From a checkpoint of a small transformer trained on Wikipedia.
Size: 10 layers, width 128, MLP 512 SwiGLU, vocabulary 2048, 3.15M parameters.
Architecture: LayerNorm before each block, rotary positions, no biases in attention or MLP, untied embeddings.
Training: a variant of Muon for these matrices, 128M tokens, 8564 steps.
Each number is 200 + 30 x the weight over its row's rms, rounded and kept within 0 to 999. Layers, rows and columns count from 0. The size before them is the row's rms in percent of the matrix's.

# layer 7 attention value, 128x128, rms 0.202, rows 27-54, columns 0-127
097,195,194,162,234,188,206,228,183,211,254,194,183,190,198,214,144,175,193,258,200,224,210,223,221,234,190,173,219,183,205,156,223,229,199,151,211,155,184,170,199,194,275,217,199,190,183,211,230,188,210,176,191,217,225,236,183,218,191,239,195,176,237,259,224,176,151,191,249,225,159,113,197,214,188,191,231,201,192,179,146,251,214,250,234,230,215,192,215,187,164,159,202,227,171,178,153,183,206,153,196,176,214,219,174,118,223,195,188,199,197,238,207,183,197,187,155,170,254,235,216,154,158,205,260,204,183,242,150
090,175,170,177,258,179,202,205,199,203,146,223,216,178,236,223,164,210,228,182,206,190,143,232,215,137,270,193,214,242,154,180,225,197,242,164,206,196,230,225,252,212,141,196,244,181,190,192,200,179,244,190,254,183,190,236,246,231,203,224,199,160,215,201,224,235,202,245,178,209,230,234,278,187,199,228,155,181,178,226,255,163,169,170,167,172,176,187,195,196,182,207,234,208,164,235,196,189,232,209,237,225,178,190,187,227,196,161,202,151,207,183,226,217,211,158,183,224,233,182,147,197,239,236,196,160,189,241,254
089,162,172,152,240,171,213,189,194,227,198,198,137,189,223,197,202,215,179,129,184,200,189,154,173,203,188,212,258,195,125,206,237,170,192,222,198,160,157,227,175,212,234,208,182,128,179,144,232,203,208,190,213,204,189,170,226,193,202,208,132,202,206,217,177,238,229,220,223,204,196,213,171,158,175,169,220,178,222,190,206,266,249,248,253,196,162,185,176,255,137,189,215,169,207,192,248,174,195,177,198,185,213,153,185,159,221,164,248,214,203,200,154,167,192,199,203,153,168,243,167,201,186,241,218,186,226,172,191
099,186,190,164,211,200,195,231,224,198,133,249,195,191,170,201,196,199,212,244,205,248,267,182,191,225,182,202,220,180,187,244,185,174,203,174,153,174,169,224,221,192,189,211,193,237,176,249,196,183,173,185,238,170,181,159,223,153,181,186,208,195,188,171,233,252,206,213,195,222,217,155,175,174,181,191,223,163,184,183,200,179,197,206,216,189,183,106,214,226,215,215,171,257,240,185,229,165,189,197,188,178,240,219,182,189,207,197,246,188,123,263,223,226,177,249,198,214,150,228,204,183,266,214,222,169,139,232,128
105,234,150,224,218,176,201,249,197,199,193,217,194,183,144,213,164,179,232,180,229,134,182,213,212,214,243,200,179,194,215,205,216,144,172,202,219,198,209,168,148,262,214,198,159,280,179,220,206,188,183,218,227,209,140,271,175,172,204,231,186,211,211,206,169,171,219,208,248,253,170,188,197,199,231,242,216,181,230,135,215,236,237,223,165,150,201,196,245,212,217,201,185,225,186,194,187,260,115,183,216,153,198,219,245,179,177,217,178,169,193,227,182,170,213,214,132,180,211,180,198,168,165,192,198,225,194,188,221
095,206,168,219,202,216,159,173,158,192,239,193,188,204,158,230,184,181,206,171,139,166,182,171,252,164,175,205,202,213,180,241,197,224,247,215,235,198,207,179,197,234,210,230,199,176,155,172,244,253,229,220,227,171,207,229,133,200,186,174,217,186,228,182,202,200,211,227,197,229,194,236,152,191,217,237,173,196,208,237,225,222,209,182,228,214,142,237,194,182,180,196,180,272,203,210,218,208,184,214,174,186,176,191,217,163,226,185,193,149,145,270,242,149,168,176,227,211,231,275,157,189,189,188,245,239,219,274,162
099,207,229,205,187,193,214,180,160,243,131,178,250,199,190,237,196,166,195,242,149,173,192,174,214,226,159,225,228,282,209,186,188,238,208,190,200,142,181,239,194,239,221,209,248,211,240,221,213,242,201,146,253,206,189,218,198,158,253,193,206,173,262,137,208,217,173,180,156,169,234,230,210,248,202,154,210,242,217,199,186,227,212,174,188,218,150,219,172,166,236,184,168,196,192,229,166,207,189,198,277,167,207,196,154,226,257,153,216,227,232,217,187,161,201,198,201,191,199,157,187,197,185,206,200,213,196,197,167
100,220,212,172,178,210,228,160,215,219,182,199,185,184,235,216,207,253,226,168,179,221,232,189,207,209,135,192,234,221,194,225,198,197,239,194,174,236,223,260,192,167,138,210,205,216,146,227,251,212,197,218,211,159,192,168,146,233,207,154,208,234,174,207,165,262,218,177,186,188,273,256,205,231,185,209,170,159,237,141,201,178,219,214,237,176,143,208,213,234,196,192,204,227,247,222,218,197,233,207,232,216,198,150,169,114,184,179,194,191,232,201,217,217,181,193,159,270,223,172,167,180,171,236,196,171,195,176,202
093,245,204,151,201,184,198,218,191,190,237,272,212,221,175,194,189,208,191,154,161,227,189,205,164,190,149,191,240,214,213,188,247,161,218,153,259,173,189,230,223,201,169,204,143,191,171,211,249,233,179,188,209,199,162,177,213,204,197,191,133,185,150,228,190,196,260,111,184,202,183,157,182,179,148,223,216,238,255,262,164,159,213,199,172,227,202,207,189,194,174,176,222,170,227,179,238,208,246,226,159,155,206,194,190,240,225,197,227,164,219,188,172,222,182,244,194,238,210,167,161,215,191,212,174,216,163,229,199
088,232,307,227,221,252,217,254,143,205,170,219,217,199,173,242,188,251,206,197,200,201,179,210,194,185,184,195,186,248,210,254,175,154,201,187,244,239,167,219,214,232,159,178,199,228,224,228,188,216,223,214,235,203,194,238,195,181,161,187,260,235,163,183,186,181,230,192,218,192,233,153,149,217,236,206,184,226,202,197,170,219,195,274,185,203,197,182,175,227,213,252,218,175,186,232,186,198,219,168,208,189,126,212,239,230,227,230,228,235,153,219,228,149,221,233,182,232,211,202,181,248,195,203,183,176,146,189,209
086,191,212,231,192,191,175,185,176,212,176,189,187,171,187,204,228,193,234,175,230,190,216,230,247,191,254,220,180,207,212,213,186,212,153,206,198,162,207,189,260,205,259,228,228,162,178,205,215,192,200,157,228,156,212,168,178,173,185,185,171,237,214,234,203,237,207,242,208,176,195,185,278,166,186,174,153,187,166,221,186,239,199,193,255,190,229,264,238,177,155,247,189,262,215,220,145,264,178,176,217,142,228,203,166,266,177,171,220,157,227,225,233,195,211,204,196,222,223,193,153,139,191,195,210,184,251,232,167
099,177,184,197,181,225,185,176,193,183,240,190,222,180,204,180,239,212,242,236,233,185,163,202,238,195,215,179,225,187,137,140,172,192,170,142,210,217,194,162,200,173,209,219,247,202,250,155,181,198,220,209,192,246,162,192,134,210,212,234,213,238,179,209,195,225,207,201,235,238,156,206,201,177,223,182,225,211,232,96,193,239,207,176,224,226,216,220,233,168,201,151,186,172,212,164,201,262,202,151,177,195,199,205,178,222,205,171,205,223,222,176,232,201,199,106,238,166,214,156,205,205,226,192,139,249,192,166,229
096,160,171,228,129,212,200,145,221,178,175,205,167,187,208,146,196,186,189,169,136,211,206,207,185,202,249,224,175,185,169,160,153,270,180,196,205,172,196,203,209,238,155,181,176,222,154,205,260,242,198,213,210,225,235,221,182,216,201,245,140,202,226,281,239,210,171,195,260,173,190,238,211,145,204,212,248,217,213,203,277,180,187,205,185,231,211,202,193,170,178,167,205,179,225,174,233,183,247,233,210,187,245,214,234,178,243,230,191,195,216,184,183,200,162,217,215,258,183,174,194,206,189,204,170,241,207,184,223
110,193,245,211,226,223,177,236,181,196,182,174,175,193,178,214,188,203,214,213,193,252,193,180,211,159,206,238,225,181,212,205,184,190,156,186,179,210,162,231,180,179,142,199,267,231,206,246,234,213,202,175,225,220,182,223,226,230,171,117,256,199,238,170,157,196,198,277,204,186,183,185,210,195,216,206,229,203,148,162,229,192,231,207,121,194,182,204,191,178,213,223,198,198,213,183,185,200,148,233,210,215,234,210,197,211,217,144,220,194,204,238,187,132,190,248,96,207,168,137,184,181,199,179,205,181,201,252,174
097,182,250,209,261,180,214,204,181,189,171,212,212,186,198,165,237,210,182,165,174,230,234,196,164,200,176,157,210,218,219,260,155,201,221,226,207,157,176,191,182,181,187,227,229,236,174,191,197,188,165,159,196,145,234,145,231,167,216,211,140,184,175,214,237,227,180,210,195,171,208,193,202,230,182,168,177,242,176,195,267,251,165,155,209,213,199,219,172,187,305,153,158,163,207,176,272,213,194,178,206,200,208,174,163,206,211,179,219,234,221,219,185,234,207,157,190,253,264,172,219,231,224,192,199,191,173,211,228
106,200,229,195,169,190,207,119,196,231,232,211,231,226,198,223,249,199,174,204,211,205,222,196,220,240,189,173,196,179,206,203,255,209,224,181,177,190,197,165,150,202,204,167,202,163,192,252,185,210,206,165,250,155,177,195,155,231,176,230,176,215,226,204,228,225,204,247,175,231,197,218,183,184,144,207,151,231,200,165,181,190,193,209,210,249,212,223,233,206,163,191,247,185,194,256,214,205,212,167,204,166,231,204,186,216,185,170,255,187,197,192,141,169,158,123,207,223,185,205,158,277,181,200,181,205,123,284,214
088,222,215,191,226,200,219,191,143,175,186,231,157,217,201,185,151,213,175,135,191,204,234,208,214,223,206,142,230,208,119,206,214,190,198,194,196,189,191,176,187,251,205,214,193,155,202,149,195,149,197,201,169,208,179,228,254,193,191,208,188,215,211,204,209,184,168,186,132,211,242,199,118,245,176,203,187,179,260,268,193,161,208,192,184,168,215,158,186,157,217,230,209,145,158,146,240,237,195,181,213,128,172,172,205,181,157,185,229,188,179,197,244,171,188,230,194,185,216,174,225,177,223,173,178,149,233,189,209
099,197,243,220,192,183,150,225,204,206,159,137,189,194,202,225,189,149,208,222,197,259,237,155,217,121,231,181,170,165,204,173,216,217,130,213,235,194,209,189,180,216,241,219,155,124,240,191,219,177,181,217,169,260,247,220,252,164,208,211,169,232,200,165,216,228,221,170,209,188,213,178,180,163,186,219,265,182,258,227,180,192,202,199,206,204,245,190,202,197,195,192,210,218,236,202,216,201,203,219,187,175,262,220,158,184,219,194,131,230,216,268,195,192,208,211,193,214,212,191,258,225,236,157,221,224,185,208,217
096,262,173,215,164,169,194,181,211,208,159,209,200,204,190,217,240,199,245,176,222,157,164,178,184,250,172,194,206,201,249,200,206,191,225,181,199,175,217,172,172,178,234,199,268,231,182,204,160,207,204,179,234,186,169,201,181,208,168,186,158,179,217,231,192,170,170,248,205,151,234,215,244,181,207,141,234,182,196,158,221,220,222,175,234,254,206,238,189,187,243,188,213,200,204,248,209,210,163,185,250,192,158,201,234,146,220,239,215,195,146,163,150,181,226,164,164,219,238,233,245,148,197,235,217,137,268,174,211
100,170,198,191,166,162,221,157,181,256,201,229,188,232,203,181,164,218,186,214,151,233,211,206,168,182,217,201,234,240,222,209,195,201,214,140,210,188,216,200,197,192,229,204,218,219,216,222,222,200,206,233,202,165,224,172,144,229,240,177,200,151,196,111,222,225,189,186,159,188,221,139,221,213,205,161,138,198,175,179,133,198,230,198,238,239,176,173,187,218,168,197,200,243,216,230,145,149,254,173,264,190,164,193,206,200,218,157,203,227,181,276,190,151,183,204,182,166,200,191,217,198,172,197,190,171,278,215,213
112,220,248,172,192,234,242,216,223,166,204,205,174,201,187,194,195,187,160,190,200,208,248,213,188,195,161,181,151,174,189,235,277,202,176,217,207,212,193,137,205,207,173,217,224,175,222,187,156,217,201,253,200,196,149,247,217,181,216,256,218,226,236,205,220,224,239,171,200,239,209,205,170,191,206,248,228,183,196,205,248,200,177,156,229,188,174,144,254,193,182,263,181,178,209,226,206,195,172,220,254,262,160,169,235,133,258,185,182,193,153,250,178,183,203,266,231,161,237,196,219,214,196,200,172,167,179,219,196
118,114,239,230,189,227,197,222,178,193,184,208,207,216,165,151,170,186,177,236,220,210,206,148,184,244,192,202,173,131,188,212,226,209,179,237,191,225,255,189,178,151,190,213,193,206,242,174,194,194,170,168,192,260,180,158,229,198,181,236,181,235,189,267,226,170,131,185,193,212,207,212,181,199,222,211,203,174,209,173,242,184,164,167,205,245,224,203,187,208,202,193,186,201,186,254,215,210,231,218,202,213,257,253,220,179,179,247,154,246,145,230,201,190,215,189,185,219,235,196,217,268,225,197,269,179,209,151,235
099,208,233,211,230,178,155,186,231,164,225,201,145,210,141,271,165,215,218,197,198,157,204,227,204,203,226,182,221,181,156,207,230,166,186,134,198,199,221,262,237,225,199,167,220,256,199,224,210,224,216,195,200,208,191,178,177,213,182,231,220,204,231,110,200,201,191,191,174,205,156,196,225,217,158,158,199,205,197,182,144,145,187,165,200,146,207,165,215,224,227,229,223,238,249,181,181,167,207,207,261,153,175,171,211,209,205,169,199,184,191,213,197,180,223,192,149,210,186,204,147,179,186,181,151,250,134,244,214
101,247,211,247,183,211,153,170,184,187,188,247,154,172,243,199,183,194,206,224,141,220,226,264,170,167,192,225,218,217,228,185,189,191,229,223,170,169,215,162,246,173,212,193,225,198,200,219,174,239,196,228,163,218,234,257,226,181,161,171,220,185,233,184,208,231,208,224,212,207,239,213,146,201,219,203,195,229,170,207,210,191,182,201,183,153,185,174,216,198,122,247,199,210,251,215,185,116,182,173,230,243,214,239,245,233,238,198,184,155,247,193,232,177,190,219,218,211,145,223,212,172,225,225,220,230,193,146,137
096,189,198,231,145,193,245,229,165,177,141,188,189,228,223,181,180,186,238,166,139,232,181,214,198,206,205,231,257,193,209,229,189,222,193,221,165,178,214,137,225,173,171,202,247,179,240,203,171,224,198,216,161,215,231,202,216,241,227,215,263,242,189,191,195,171,182,208,276,203,257,203,207,211,229,172,196,168,222,207,211,196,172,162,206,212,256,181,183,211,246,214,196,144,193,168,239,211,239,200,142,185,181,222,175,214,200,197,163,174,237,215,210,221,224,141,158,222,243,268,183,152,182,191,217,201,192,139,160
101,238,239,142,193,224,265,178,232,185,179,203,178,254,157,230,177,214,232,152,257,205,155,217,144,263,166,212,234,217,173,232,177,184,259,180,205,197,236,198,253,189,251,198,146,187,146,193,208,195,191,231,195,208,200,213,203,221,182,204,148,240,269,192,166,198,217,184,217,260,171,161,209,224,158,204,233,224,236,214,151,174,215,209,223,157,229,199,209,223,226,208,184,213,224,229,186,168,194,200,182,200,162,187,154,159,155,208,200,206,192,221,209,248,207,208,183,177,227,177,219,207,172,216,214,143,215,163,235
096,217,233,212,229,196,226,198,167,180,296,160,229,242,210,208,223,224,234,161,207,264,206,229,205,152,218,240,216,209,222,230,155,234,223,169,176,246,204,245,228,164,185,183,194,165,143,245,213,219,232,176,224,214,212,163,169,204,196,191,217,210,200,229,223,209,173,189,230,131,187,195,206,198,188,215,201,158,205,224,234,202,167,240,214,253,175,197,176,177,143,230,193,201,201,201,242,235,237,221,194,185,220,248,223,321,198,197,214,201,236,219,192,169,212,211,192,241,147,188,195,231,218,161,187,199,221,192,192
089,218,189,254,211,190,174,206,171,203,237,186,210,252,206,204,160,171,200,168,192,160,128,259,234,219,221,206,210,236,164,179,193,141,147,264,218,274,176,186,192,219,228,189,219,174,177,228,161,251,231,249,195,163,201,146,148,227,212,189,207,211,212,206,191,166,218,234,170,212,239,172,220,223,176,237,237,188,233,200,199,196,200,233,200,145,171,186,215,234,185,232,184,166,190,193,200,163,178,228,176,229,151,181,220,236,233,180,174,178,179,202,237,211,196,211,141,198,158,150,183,201,180,172,273,194,226,171,203
# layer 7 attention output (transposed), 128x128, rms 0.188, rows 27-53, columns 0-127
098,175,169,218,183,238,213,172,160,222,173,189,256,202,198,185,205,157,222,155,218,269,200,208,253,234,197,205,228,207,174,187,208,160,199,151,163,170,192,192,195,225,174,157,257,167,257,189,211,190,243,210,204,203,251,236,233,248,165,186,231,195,165,195,195,214,222,226,214,246,190,177,228,210,174,216,232,221,229,221,146,245,258,150,173,162,201,210,194,188,237,198,242,157,248,191,201,244,146,164,160,165,208,193,151,197,167,180,175,240,177,187,187,202,218,267,231,219,209,197,190,221,155,199,212,228,252,216,176
092,207,177,185,238,202,212,197,219,102,175,223,234,215,166,198,182,170,182,148,155,200,141,179,232,191,197,224,211,221,172,231,248,215,234,173,220,201,194,206,309,221,208,240,226,193,201,228,210,199,208,210,180,238,201,171,238,176,225,209,193,177,224,220,192,239,171,248,228,169,187,185,191,220,196,177,160,211,196,209,259,209,209,200,245,234,221,208,213,169,208,224,200,224,174,265,215,170,242,189,191,270,151,212,228,232,165,201,222,204,177,197,193,174,210,136,241,221,222,199,213,161,242,187,215,165,126,194,219
090,220,217,214,163,243,207,205,230,255,153,195,186,188,191,251,206,154,225,141,229,171,145,181,215,209,253,183,251,168,143,227,200,201,196,212,208,195,223,271,206,164,160,200,167,207,214,255,235,229,216,220,118,192,175,214,191,216,150,205,169,158,204,224,237,261,204,185,270,197,183,224,225,189,243,232,230,155,210,169,180,257,236,212,160,157,181,164,212,193,146,216,213,163,196,174,220,244,175,197,166,192,224,218,222,182,205,223,186,211,144,210,220,200,230,189,226,196,197,216,233,200,167,201,198,198,194,173,197
100,189,252,189,216,220,223,199,197,138,194,229,201,203,195,218,158,208,224,236,206,212,224,208,194,236,168,162,211,154,187,193,192,235,198,221,175,196,222,222,247,181,162,208,217,255,188,222,207,181,137,147,193,188,198,174,220,163,127,172,229,189,199,228,249,175,230,251,154,129,270,143,227,136,177,192,172,153,250,198,203,142,195,162,181,151,191,176,166,191,205,198,226,196,229,196,172,177,197,171,204,205,197,163,205,190,194,232,200,216,131,250,189,213,183,202,212,159,191,241,183,210,182,194,159,170,249,204,215
108,227,173,216,231,161,196,205,216,191,178,195,187,182,225,204,176,211,213,140,193,215,238,174,217,176,191,205,249,222,219,155,201,182,127,231,207,204,171,158,163,169,139,147,205,200,154,196,199,187,217,169,217,174,206,166,99,224,183,171,191,202,222,244,142,177,187,171,232,254,150,211,189,232,214,171,169,239,236,193,171,196,246,156,212,207,216,212,209,227,181,190,180,225,215,205,156,210,139,142,247,166,241,208,223,209,224,182,184,239,142,199,180,215,209,194,179,208,164,164,206,201,148,235,152,192,220,198,177
103,190,210,227,178,222,150,134,193,120,212,199,201,189,167,195,228,171,206,168,186,251,186,249,204,155,194,229,222,200,248,212,172,208,199,221,150,187,162,154,186,189,196,235,231,166,162,221,183,148,233,244,203,154,225,159,220,180,194,175,163,159,186,194,196,190,206,248,202,225,198,255,189,180,174,207,194,169,233,164,207,255,212,233,186,210,151,212,225,232,221,204,209,255,215,237,181,225,94,201,193,215,218,198,181,201,175,212,196,183,129,167,236,211,220,231,199,227,220,206,200,239,165,214,201,237,193,253,189
097,211,212,199,158,229,173,173,124,229,185,180,215,208,216,250,202,178,195,252,175,216,224,169,153,225,157,201,180,233,202,216,222,195,221,202,230,196,262,198,221,164,204,242,191,210,187,181,231,210,250,213,233,252,235,190,179,165,276,199,171,221,193,205,219,244,175,157,230,195,206,242,127,206,269,226,172,146,210,190,172,217,183,214,206,179,189,188,212,183,181,244,236,190,223,205,140,240,169,189,193,168,240,253,174,261,145,193,179,189,214,194,210,216,186,187,230,162,191,161,202,221,183,213,244,183,181,141,199
098,229,166,175,181,200,264,178,211,217,172,190,181,187,155,235,201,160,234,208,177,180,162,200,184,238,168,205,259,186,188,206,187,201,178,199,202,210,214,283,217,206,233,228,239,184,153,217,229,227,251,218,194,187,238,245,192,180,229,172,188,184,173,229,193,210,204,186,188,187,235,231,223,135,172,221,197,155,177,165,236,138,134,257,201,184,173,217,249,193,203,213,189,225,194,247,233,172,176,192,185,167,227,225,183,252,250,214,142,146,222,196,245,204,182,202,160,173,177,194,197,209,172,219,222,146,159,153,187
089,197,198,201,288,220,216,251,210,136,227,195,181,169,221,183,207,241,257,147,175,178,165,256,187,197,200,189,241,243,193,221,188,204,161,206,211,215,219,181,186,208,215,160,188,178,201,210,236,163,212,188,153,169,218,280,213,213,197,189,168,210,228,222,230,174,208,190,234,169,203,242,125,170,194,227,228,220,257,205,169,174,145,232,196,126,191,234,231,187,187,203,204,229,197,196,230,195,204,232,176,188,263,194,170,174,170,198,210,166,211,170,213,251,178,151,227,195,178,148,175,242,200,166,183,193,233,208,194
084,217,209,175,216,251,185,208,188,167,213,190,199,166,224,201,184,212,204,254,190,183,227,219,186,214,162,237,221,203,222,168,227,180,177,194,163,217,176,186,138,177,152,121,213,197,184,211,223,193,209,164,245,164,241,161,182,202,179,208,209,207,185,188,222,147,180,195,223,206,172,179,123,177,193,183,237,121,181,147,189,206,199,214,201,199,266,258,223,139,189,166,192,153,166,216,216,234,196,191,192,241,189,201,222,227,198,158,171,209,148,209,236,210,207,177,158,186,193,125,245,225,206,234,211,155,202,182,266
083,197,195,204,200,204,196,172,138,88,198,141,224,222,223,218,169,142,185,160,185,190,166,195,235,198,241,188,223,171,237,186,166,216,211,202,165,195,151,251,262,202,177,294,229,186,176,214,208,229,167,175,162,206,218,186,239,218,268,227,220,218,203,194,214,238,211,177,141,194,189,203,161,234,210,179,247,196,181,218,217,224,204,214,180,238,189,201,174,251,168,213,207,194,197,247,191,191,175,216,199,155,184,254,196,188,182,181,196,159,172,213,206,156,225,207,201,196,200,242,155,192,165,213,188,229,154,173,202
100,212,143,238,188,119,188,181,242,210,195,183,192,197,201,195,234,180,184,185,209,223,168,225,211,232,214,238,187,209,172,177,194,186,204,144,171,189,246,194,180,185,213,233,201,218,214,198,219,197,188,195,240,217,195,186,212,243,206,185,226,236,211,186,163,193,266,236,240,208,195,228,193,236,199,137,210,215,159,164,144,241,165,197,203,242,237,165,240,221,157,198,215,171,152,170,199,244,183,126,223,146,216,167,163,203,210,178,238,226,302,202,197,178,237,175,190,232,252,227,215,212,187,175,167,214,161,166,218
096,204,171,201,205,185,176,197,211,211,177,159,216,158,163,224,224,193,184,217,174,219,189,205,206,172,193,218,176,193,174,190,208,221,194,150,262,163,250,200,187,213,217,151,130,165,208,172,185,146,222,217,158,147,163,206,200,186,180,179,186,220,205,255,225,212,216,169,180,167,189,284,267,204,195,245,210,212,193,173,230,201,254,263,217,228,193,221,162,229,167,218,207,148,159,128,142,210,235,205,239,160,222,172,232,200,218,221,259,190,216,164,152,228,179,209,165,229,210,179,197,210,237,228,186,171,205,201,191
107,229,201,227,192,226,187,203,188,146,191,246,260,205,183,228,158,191,204,212,211,231,216,177,184,251,180,191,239,165,191,238,230,221,201,236,209,216,215,189,257,168,167,179,167,180,168,245,186,210,180,202,243,209,221,154,202,246,208,148,219,235,176,192,214,183,191,222,184,174,150,215,131,210,139,176,209,184,206,206,185,123,225,193,206,213,212,194,198,170,128,229,189,235,204,234,193,180,172,163,245,225,245,238,211,251,171,130,193,176,242,233,253,207,167,203,156,151,196,218,209,237,207,219,211,210,232,237,173
097,216,188,171,178,206,170,247,187,211,180,196,222,149,174,240,194,225,174,176,172,221,188,201,224,225,171,220,189,247,233,206,182,171,212,212,249,218,198,167,240,235,207,256,181,193,187,239,211,221,207,205,127,179,169,218,181,153,273,161,212,214,212,211,215,225,198,210,160,163,222,209,169,158,197,206,258,196,231,241,201,174,131,150,202,181,154,208,170,211,206,258,236,211,177,147,173,203,227,186,176,176,167,207,216,164,223,191,235,192,278,244,192,157,183,194,198,168,171,152,195,216,189,180,173,137,180,183,258
103,205,189,221,139,190,164,176,200,157,176,196,150,187,206,186,195,148,257,178,208,189,171,189,232,226,210,242,205,239,211,178,157,197,222,210,221,201,160,218,208,203,163,105,231,233,137,216,285,230,152,217,165,224,181,234,226,171,210,180,178,187,253,209,224,239,184,196,197,208,231,248,152,264,255,241,196,167,231,179,212,231,190,206,199,204,213,224,215,199,183,205,223,232,207,249,233,198,177,215,184,128,214,189,172,194,203,200,209,155,235,159,234,225,194,224,195,212,238,204,198,225,169,154,158,182,200,214,206
086,151,231,197,220,219,188,219,153,220,238,244,140,196,236,220,235,181,214,173,192,218,210,253,171,194,180,202,190,236,180,187,229,198,198,201,205,214,198,232,181,193,181,227,190,209,205,197,167,222,247,228,200,195,202,216,209,194,149,224,216,185,193,227,190,209,265,194,170,209,172,182,167,240,177,160,221,212,249,269,202,209,226,283,190,190,161,140,217,181,159,262,208,173,209,172,175,217,141,120,199,216,150,172,265,189,234,211,163,244,210,183,173,163,210,226,146,175,214,159,193,208,245,210,216,175,201,207,242
097,149,244,182,216,179,193,222,193,223,167,168,159,226,196,223,220,126,175,266,224,236,212,178,226,170,198,140,230,233,200,181,159,202,167,246,216,186,200,207,195,187,207,182,153,186,200,204,191,174,212,211,158,212,219,221,267,251,145,198,250,229,232,123,204,176,196,134,184,186,200,180,189,210,167,240,228,215,215,235,141,151,240,208,162,213,220,145,181,221,219,227,179,168,186,156,174,182,170,187,180,240,264,160,192,188,223,188,228,181,193,201,167,187,181,162,195,196,196,199,194,209,198,210,182,251,248,223,209
093,218,197,218,208,203,222,165,214,274,171,218,296,189,211,204,181,198,216,194,167,177,176,197,221,218,203,219,178,203,189,225,190,196,212,190,216,199,179,203,183,180,142,269,233,189,213,176,199,214,205,183,205,206,135,210,131,226,235,187,206,209,155,201,137,232,177,204,205,179,207,199,237,226,249,245,219,195,226,206,222,191,201,136,186,231,211,256,167,183,232,229,196,254,249,193,166,178,163,243,247,173,144,208,260,191,206,142,186,198,184,206,215,173,211,197,178,205,190,199,196,192,116,230,175,131,201,186,211
095,244,215,229,197,246,216,143,193,210,191,191,243,257,165,195,152,195,220,204,157,194,160,201,167,230,165,232,202,226,228,207,196,183,220,242,122,185,210,217,178,179,222,123,237,163,231,201,212,225,234,207,201,236,190,190,166,133,205,234,243,150,206,142,216,223,184,219,198,161,210,219,252,182,219,200,164,203,203,179,214,215,248,238,194,175,223,230,208,208,188,210,229,151,241,237,174,238,197,229,137,169,210,237,209,228,188,225,165,196,150,221,204,215,184,185,189,162,172,226,227,176,134,167,209,214,178,157,214
125,175,176,175,166,184,227,211,230,219,270,226,192,175,271,219,249,178,180,212,199,177,223,171,203,218,173,175,200,177,221,227,223,217,195,220,234,192,235,147,155,225,138,160,219,215,181,184,165,179,202,205,141,173,178,171,233,162,203,208,257,196,206,182,220,186,236,244,210,233,207,233,189,194,207,172,177,180,208,209,192,211,240,164,261,207,188,206,212,186,226,251,204,195,218,182,196,203,159,204,211,257,169,124,225,193,271,231,185,232,159,139,224,208,240,221,212,251,255,187,247,213,197,235,165,182,215,181,168
106,196,179,221,213,158,181,169,226,253,185,197,200,171,199,158,197,185,197,271,231,179,230,189,197,199,207,171,186,244,193,218,251,211,167,176,199,199,181,182,124,193,96,242,175,247,249,161,194,177,193,249,181,233,183,163,216,194,165,183,244,219,228,205,199,187,207,230,124,157,247,229,222,202,168,240,160,239,157,238,245,173,219,156,190,210,207,192,165,164,194,227,204,167,193,171,219,174,220,225,219,214,139,154,201,154,233,208,193,230,194,229,178,197,205,173,188,174,190,203,183,209,217,246,169,201,197,218,219
099,203,174,187,255,187,192,206,178,74,214,242,203,218,186,188,207,170,191,240,212,206,175,191,214,226,190,182,219,234,202,194,204,182,239,255,186,175,213,254,226,226,251,135,225,251,219,200,213,232,188,199,197,220,235,171,165,203,187,167,193,196,154,154,175,214,201,180,182,229,200,220,187,178,184,151,204,163,215,163,130,189,149,190,253,190,236,160,211,199,254,177,229,209,225,233,182,167,160,205,251,171,234,220,166,252,157,203,179,201,150,220,193,155,227,202,194,172,195,228,189,239,199,185,203,194,170,170,224
102,220,229,258,208,222,198,231,162,171,280,205,148,241,215,216,196,155,187,242,232,169,220,209,184,181,179,226,209,132,227,215,247,258,239,177,190,182,215,167,263,188,227,220,186,158,215,188,193,241,162,147,175,176,215,225,234,198,214,161,204,208,209,175,244,220,148,191,213,237,206,159,252,183,174,212,183,173,208,226,205,211,186,239,198,184,197,210,146,155,194,194,207,179,190,204,238,171,206,216,206,275,222,167,221,212,177,167,219,216,148,168,168,151,207,216,198,196,233,210,166,174,198,221,235,232,165,233,141
097,178,221,182,219,202,221,236,163,295,224,197,204,149,170,168,165,207,198,207,225,219,180,196,203,166,175,228,225,218,186,211,246,233,179,132,203,228,195,155,232,169,268,237,237,134,244,196,215,141,216,178,184,185,222,202,228,234,211,167,198,233,180,224,195,196,208,221,158,256,204,212,222,207,208,184,223,166,197,217,169,205,202,209,247,226,213,170,206,150,229,218,192,169,149,185,212,202,237,189,218,195,199,127,187,154,214,208,270,185,250,238,186,155,203,218,203,197,237,169,191,213,186,230,251,233,157,196,178
101,274,136,205,208,208,200,198,169,191,224,212,241,189,161,195,241,236,215,194,199,188,209,213,191,234,244,171,235,185,206,226,146,153,209,178,208,212,184,188,182,166,217,193,227,247,189,191,227,160,261,191,178,196,262,240,141,221,192,229,214,202,223,242,196,182,229,178,211,258,181,196,213,196,200,208,231,157,177,227,192,207,153,183,213,139,181,150,187,168,194,193,217,202,246,235,224,239,228,175,172,198,133,171,210,147,218,192,191,207,123,163,208,207,172,168,197,175,206,145,180,160,188,200,250,191,235,171,255
104,192,223,153,195,199,183,199,165,236,247,147,216,229,205,223,221,163,236,202,214,187,157,182,213,152,256,188,204,174,203,185,171,199,208,154,161,219,181,277,209,190,241,171,196,184,185,204,199,202,174,167,202,199,196,167,155,235,200,192,203,191,161,160,216,190,214,179,136,143,222,196,151,218,131,191,261,188,183,185,230,229,116,237,212,214,172,221,182,171,174,204,168,219,185,212,222,186,228,252,227,190,183,196,216,232,158,157,238,135,246,220,156,228,221,190,196,235,237,213,186,253,225,178,213,204,192,242,209